{"head_dim": 32, "vocab_size": 2048, "init_std_up": 0.0768, "beta1": 0.9, "batch_tokens": [8192, 16384, 32768]}
Each number is 500 + 25 x the weight over its row's rms, rounded and kept within 0 to 999. Layers, rows and columns count from 0. Numbers have three digits each. The size before them is the row's rms in percent of the matrix's.

# layer 4 MLP down (transposed), 256x96, rms 0.0768, rows 8-41, columns 0-95
100:503474428450483496503470504481474527528478491512512528511540511514533495545485517475506512534473500479543475488514521511528505517493492474489510534523520452470520498437531463521540498527521512527470495486501519495507466502476517536504496506507475471539509443467506527536508530498485503483
102:511492494499472505516538508485553504521468488475532477470479488497507482510454544488457487482499467518548553510505501491547507482504533466476483507511516471524472499528462463492439490563465524551503510504479505482497507528486490524487483478514513521525482466489477487520509482534514507463
093:511459482498470521453493500500513489495500473491476525506512519547492504516489480549478459468514502519506503506442460494488460465481524513447530487488484505497490499474550476474504565510512477487520472526510486513515510513491468491546500452486456529490540476515488507454491517467482463500
094:527482520492477500537451492538511466505514481528489516486520457532464477453460486523524477483510467513537474518481501507538501479516488504518529507501477470520518477543487495483553520510474488520513526534493518500480502476481491515492504555548536529479446457525477491478484534494483504529
090:559487505513514517517502517507535541517480509510467500519499509489506533516501501492461488518502530484507509539518493498544510535477514479537487512541466490510456480468501526511470468534489493463467519497426528488539464547505479483451508502463503502490493532516491460479500504527519553494
090:513498510517544485542511508528517522488507491504528497523507490505525480501477547519523523495505505466504488500530481509534481566488544511513510484503549487476473500448473504465474467569501506545514505493499483504504478511493498458497471523512476526474468531495503520576496519517548479479
096:554497461535489514480517508541478469500490504451477500506522519496568524503503491545504496540505478456518473509502470513478492496466523522506500468533512509501496496502502451492528490508521502463491507507500474505496522485517470493498484481538540510501531498499467556503443542483511431481
103:484495492526492501513530512527479512471492548490508524542494522500458535467508448509510439537533477519505514513498493479502491505500482483489520519509482468485493505511495469561499512538518445461479469519512476444518526487534497461533533470510519504469477506533519536517485537511490475481
101:477517522516518495501488479492541492447528527456485488492496492499469508480497484495476541516505493528504479546509486513485502547483508457507462472492484517448490482492499524535531491527486451464525499529461493502501495464517535482533462522511514470504505445498486523505473426514531494529
110:472501471472519530505459496497492471518528446457494468460479547544501479479535514505523520495493478503507475485471499489517550530469453497497462486474474479495486463517506492533469531438478471486520498509528507518514495484483489517485516479533554505518496521482498485502472448472494493529
109:514492493532507495495473530510488485512516506507507493516486539496521536514537453483552452524510521481487482454496534503532509464505478435478509520442473452514492472509479542491497552512495489534511480459546554512507529488518500503501494456481519534471517507528508502506499512493500509527
100:473518499494524488563478523474479491525538501497488525428506457513475517492508510508467510467508493506526516497512481521509528524505494517506467495465463450470517488532512492494531523504478470495506546495503481494507505469495467542456503483545501582532523501489548501479500496495476497488
087:473502530479501464551466517484530449482444482497520524479529535516484543513469547531518498491505508507448497530465505484464495530495529478508518464505520480479510492491487523495492464503490467502492492526487533519534518478500503515457492460512523523494522526484538550487499501474472552490
099:520513533509544534496522510531494530551511522536531462490467490515500531518522523479481527515505523524520561502501507503470496513466468524474502501492463489455498532503546541498540477500522489540467492499460549495521480540506516537487497516505525461548550501496500493496505513504511516498
095:536514458502525509526507473481494497491495489481513544476458469463493492539518478523500513512509507527485460499503468495518506508488523463475533456546521491457452501462485530515512540496549493480475492490492501485507565485513520531466502467513516520441514497522504536489544516513512530515
105:510550473423521533520504496470458509522484499531499501498480472446515498494520451531521495533535521507466511531490492501505506508537501477476485491533528515481496527529523518477520455540502496527499466501495443507510496505476464533472496514518459506476468493462471508481519495498530499534
097:453525521520466476497497535468549493479534497531544475480463495501489509508475539485468503515473579509480487519491495473507507489454500532486489475515468499494481478470533501527543501487491499487489499544549504474492516520481539502494506488532553461458502477500502526502526528523495515506
104:473482526532481501516533509500482455529474551504523509550492501525531501495471523531515517459482483494533521485491523548521495545498461498479516498426522497514494482488533454479507499509498486517497509527518522525512534509533479465555526479507498489485489485484478500488560500484494537536
096:502518515499516497542475469551547506526480529529480514479499488452492500477511499503531501464513501457528433505506525487527508509474457494485531534494481484494485501517544497495463486549512493461499442506518514537480541498518480485500507495485434471510472475477476487490523508517508524473
101:458507489533505469495464485438501496502502530468532528502515527499517558528512506552521538509481487524537519505480492471499510537451480498498503467473471489487500492523518541470489482486517531493490448495501502504519536522473509492533472471544472452466488498494522504475472489509502502447
106:514498509520507509489521529513493487571482519550486531533532508497530487515457479520468490519505523517512521552525544524507479486491536434500499463475480475545454521501538519499508510515485491511498478480516509456487535493500518462551472481477512519510501508509513539472535499524500521513
108:463493524501500524490450583491502487485478495531501499520465523471484482475478477487507487492530506524515495458508487518503518513519506482517510446500485495516480476486485484479528530481461468519501559489491480472553527460537499469530537479521508515474495484489463516499529530465478542520
099:488522491521525459536476504502464427494539502496490500448484504509507518517465513514533471514516512509537478532501536499488509526512530467507523482471515492447465474538500503504484503460488490498520526500450493526505475509547529505484520487471510500479443498500562495500464494503497457479
106:502476495467477525476513475503547513492497510553546521544528507478518523547508524509513487479517471508487473456531486504494486457488572454505500493496527463477512478472463512484532507532470531484514446525514497511507513503485520545512497519470488508482519480489479484489502505523485451461
104:492525491510542516515510496535499444451510531509489450535520543527484480483530481479474474460534527501464551506517489459475488514531521529532476526542483527499500497481502489504486523499532496446492527536486528531527507490477496502490519515505501485497489438509519499469513456508493501465
094:490540460483448480454504504525504502521479483452484521505512474500471521484450495530491474489483502502520466503566507465521538499522458502507479492480512492522501491497507514497540505553483528511499513505521550534549523488499486489494445482490522516489479521483532529517489512458493447517
090:520486507488483489489546480512473468512511522494475457509483491513480457531537458476493444533499493475505533488476474480498460479506467528518480480515492530491512526481499512549491476547510499479470482498538540480511520476510471504483498497492495488504420509544534508450479506522485461504
102:478494482517532507498486487466489532522525521471478499460511500455490509505479463439516513472494509520487516458529505503504509541491491522523470535473465535510510569445483492500528483533534481479488487473488550464543493509497505498483513529529514529484468512481523520521545506504521507540
095:490486487498511471500507513525554446485487474498506536502518520510511526454501534545509519486531505512488472525461485509506466488473462468503536538448494524478462500511511552547473509520480450479516473466512518462508515495532468484523489473503485512495535477521503512503509555523502486517
102:504494523509502507516491513523490450504476487468522520516483490511473506491513483526526478453505503497488505512503519500472510497502526514442460517502509477520505505472518478510481498512481525499523475459554539520516516525529512506516457535530532523462497576490487506474490593505472509461
103:537490526487497492504522513461474494502498508515495528553498544517549541455492521472519508507478458544539526525519461449490472462509478505510533521490457478529523490480527488514483500516471483502481468536523507492467541546487468500489484520483482453482516524511503518489502490487541530503
095:509488478497510493507473497509488513507472459480470494502499486543480492456446517513467505515440472496541486492529492503497483523517445494480544498530488540463508511529504474475514482514465519519467503462514497491487526540491460523536522498467466522458526500484502491497510450454465469476
102:496525472488532474486475516476466465465477518495468486491507483508452507508499507453461486501458519505519476501529475516494497510502499485483486467509515535483505480474506527508514473455474471505494468512466488505455454474527527554441499518471508485507472488453454476484463528518531476528
096:510475490505498518513488464501522508512520497478511452482499532488500473538504486523516514534461505524504510528511476511502481438502507445477469524480488500461458505473479480460510513560495471514559489514486461459476508466535508480527477489527488523474488495478456519492491475500489561517
# layer 4 MLP up, 256x96, rms 0.077, rows 9-42, columns 0-95
097:552516495517508494488521497493519520491557478526489485520507479546496520478467481513457467508469465506442509526483523485490541496492496534500487503502492483492508468472488482520505520472505491485489534512518473538462472452483487492461448518516477510517456470511478507462546468470522526539
094:545509507497519511499508515505492496496475465523471469499493519536530497521476486464498482499477534450463476520473515489484510464524497451465515525459531465476502458460525484524466495470509457496472475461504476511492493536476518519500510463513466525489549446507529520511526511527482480531
096:495501489497492525463532511487500485512496495470495509470513481469470506496464487487493533464509519529483541522445462489512444585495484499436471488471514509477516516488484484536495461505490537487505511485530502505541492538489511520509472489503506489504529543458542502522540497489501490467
088:499478547510479537491485495498488507517504494477514476536458446536524486481494537519506523508504447503477492449549494464489509469510514485469530529479475490532494535519472485453503526501559540501523511492527490484529484520477517497518529515530463508504494526542506521491485476460487456492
096:532467478506491507499506512477503455472489535493541500533483510487485512497522455489494480517548478501521510490491520448522517443522485521476494469496490483522559531530505504509472517509473490474501483492505516506467495498495471553519514545491543482526524532522549519424516501503471500513
105:540529507540505496447546494495538474453468460492500499498527541524520474504511497456495492552544478471510487493536486497467521525517513477484492505459515499471511508541501481537494537501520472471521506484534496507504479544475474493477530505527498477492506498527503481495498565470524480468
107:528566500573495484486521513505499456479516492490496518477522502490464495533500468523472483540513477484528495511476501465512480535482443481498468544445515469453485486482505447491496478488544496517481488512481487506478522497481490493508544508483461489489508468527510539486478499518507467497
097:562491539510463436512519496516505523514465485487525499513493505482504503480488508533457497521472467507498455506494466474520460521516507493511516496492535523499485479536518492494466475477499502573473517460524530515489497498505507489448506496522536494522507488513493496526537541493443544475
107:509519519489506462530519498543491499503460557547513543513501495483493523496463549528495480500503523479485523529512512508504485527462495538502501493490495505480454483503515550522538475473506495519505460449455482490509463492512490496492473476490441508486536521525484498459558530480499488518
109:540484546492486502540502494464518471513480528510469516456474479493471513509464519502519499474491492462532487549552519495520445523482526549513504515485469531461525489515500547504487507458478544496493491526476509517481466492515480496488474551492489482523478455501498496496483505480510448519
096:537509489464498491510510488550460547517514545482507503518493528513531484461535523486532498564503478489469506488498543511507514452497475443536526516526500496478474514512488485483521502492532498511526469505476491509525468505517466505542492508495484454513501508549545459498501501443492498508
090:488487484505495506507530515514488477518499505531500496488487504501555467495572447491516538474519478522527489456493491514513488511522470482477501473451491478494530514500501482453510556518534486544498487460490493501491484530494500484532496528474484484537486473510489521524480511506577445505
104:499546498502534472508504518462470475464467479491505528538508482467510492483519526480495496491519491498490496560508446494536511507493491481475563486497515552524529456490523478517519541496500507481511509478489494507468474527543504485517501487481476490500434540503523520522509479540500539456
101:506484515481564469486498531527507515498490477530458495491492498512483508471478514485473506494505471504473486513481494507475503472514484491489517488458514468531503499515463501524477502502478462564550499515524520447514493525571502457529460518485508466533507438482511505482498530503528468530
100:479496494496493520512501542535492500490511516499489509500504500507454463533535496473504528506510490477481540517510515510520488494512513519463432493519490497471531490472481454522491474474484513509497512499510528497489458467488505517513505495531496461614535498526509495521558487473508473532
102:497494529525500528530531480504495510497482481459469489529513486528537509505493514463471507482499450516462511526504490525496524474512538440493497509498518502517514499514486524489528546486476495521519490502510537468520484479557468553474522505514514494486553505557538531482486474509558485532
105:503491500481491504477501490491531554461545477526519492473498521493467478498539516482472511514500500484514449531504473489470502513485534492499533489505471503520496487466472500508467467504509490494510465489475488502505495448540520501517533590499554504515533492544506483468509510430506508488
100:503513500485477496474520520456498518448525491479510482511463514505512512533505471501537473504526458521499507555522452479502450486476519475547499527492486499508483479495514534472537529520534522532488487489490498444507486508491461510509481502482552467524499515552515531449511502503459485519
103:538511551464498488524482498504495521496482476514475449550479488483475490507478500477492497468525507509449469500504522487506490524497512477514479467493516494475450462537484498523501551488488480470545477510498477499525473511516424499468518527493530505530508477548456471498527506478466507523
104:519542509523470510473521472457492531493500481490530480495491496506464498484517525519500523514475471461522521525473541488515483544458479565510476521457502492504506480481510480482485513469528488516476531491472523494530493446534480476459525508489472505496511455469493489519540524527545488459
106:519510481542541482507488477512507505473538490534518451513517460508482504519537513521553491497495481521504474519526462494490488484454508531491467493477504466519516469468489537515487476471509530488532501519474539541509505535462497514454531486458526552500481484493506528501546485476530478523
098:498482500520485519542521492474519517489479461501507502519510447522492462464554484484515514480495500492480511518492458522493504476489471537488490510493469458464506439448496500513502523482462519532468484472527501508486524453545487508522460516527499510471517517523524516468534518525553477528
097:507487489488501469518524533497489541450508504509457510476517521549511511482477475472463513502528505477470492472478488493493537508488532543490482546538515479479533502485445479529498500447445464520544483519511499498486501499489469514453477514457479489479530511521531524514497463533500493514
101:472481502467467491487483528481508510507450481493491492469469514506517480506501499504506554548468493511476431507464548503460534505515508484515547497491478493461514491502477493498484516478529515501524454446531500501495493460521540528475473502453511482502521491511497510457501516437498469492
098:500514467514533491488523529466517498520510477520495499541519498490487478483552492470468542470465518534487469490476521472498519510517510537498543514502482474540488484426492476503483517484459491465495505528505462478522503540483445484450498510470494519520527503530500544483495508496514464538
089:515498518537522453484479499539558508484476495521527493479478507496536505524495479458512507493488530486490479518455512493477521484491488490536525526507487517532480465471515503457530560496557492487508453526497492485483511474457526504479487511486527468513502510448519511447507490550531516492
104:534490469492478438519507528471519504488502476515527506525500498495509528528509494487508476505487484486512511531460495501547446501493502490467510482490511487503507440568466494535480505503497475486548527534531527522509486478513488498492584500498499423511490494520522509487488532490501500483
096:490494512482536513486522494476529496530485491482468508520504466437485531496503490477541526528496488539477471492561509502505480462500510543456516492527513460491517548468505489489513499483470521519475497522463502522455470518530522487522447489472482501499467517473506513474531488509530443479
098:510527522469480509507526465493494452443500489488476502473473529501499489477472539469480473490512537500469487510462495500461470532440444511500523566502485501502550472462462533500501495467481494520491501531504456478481488488498473523496528502463507466483525526505492498511506525507470509491
104:491511540558458506466471529531513515474484484490511479542507520490495506514498520510479481530517480507512496533533532491472514520458514540470513514509495475477509476475526501478493492493526511482506498454458532561498464463519522528525563541524497449493464477483507495471511493482518485482
092:500491528505499474508527526542494466442513543461483493490428487509510559502456544494470503499487512513514534525495537510486489492446507492503503512532537524505484515541517504525523528483531504513496511479470503492540468471497507510486482485507506489566525507448484498488519504523501465501
101:475494473510480514514462521496524521455553506471529553489493497536525460505513525538498498527507454461519479470518526516498495501465534526516482520493466470453464508471501491468499533458537565529500491511483446484484509485477494500517493502502489491527517513506469509480497490452481484495
094:507495492492501468506506498506580525487468487520494531505462474494489562494536480499525472470510471511512487474529463460547534487451484507495526481506465487482514479522539536510517498480520547485499478509513543538510493528478507526537488502495502468532487486487511511511501521503545472549
102:537518534503469494473490509503518524496541530505505467495496472491572458495495493466489518514499511501506505519488536503512488532527513520511473523514499472479528492483467414510531495489504462540464516482489493501548470455520505500543483484480528491545486525535474469508496502481533497472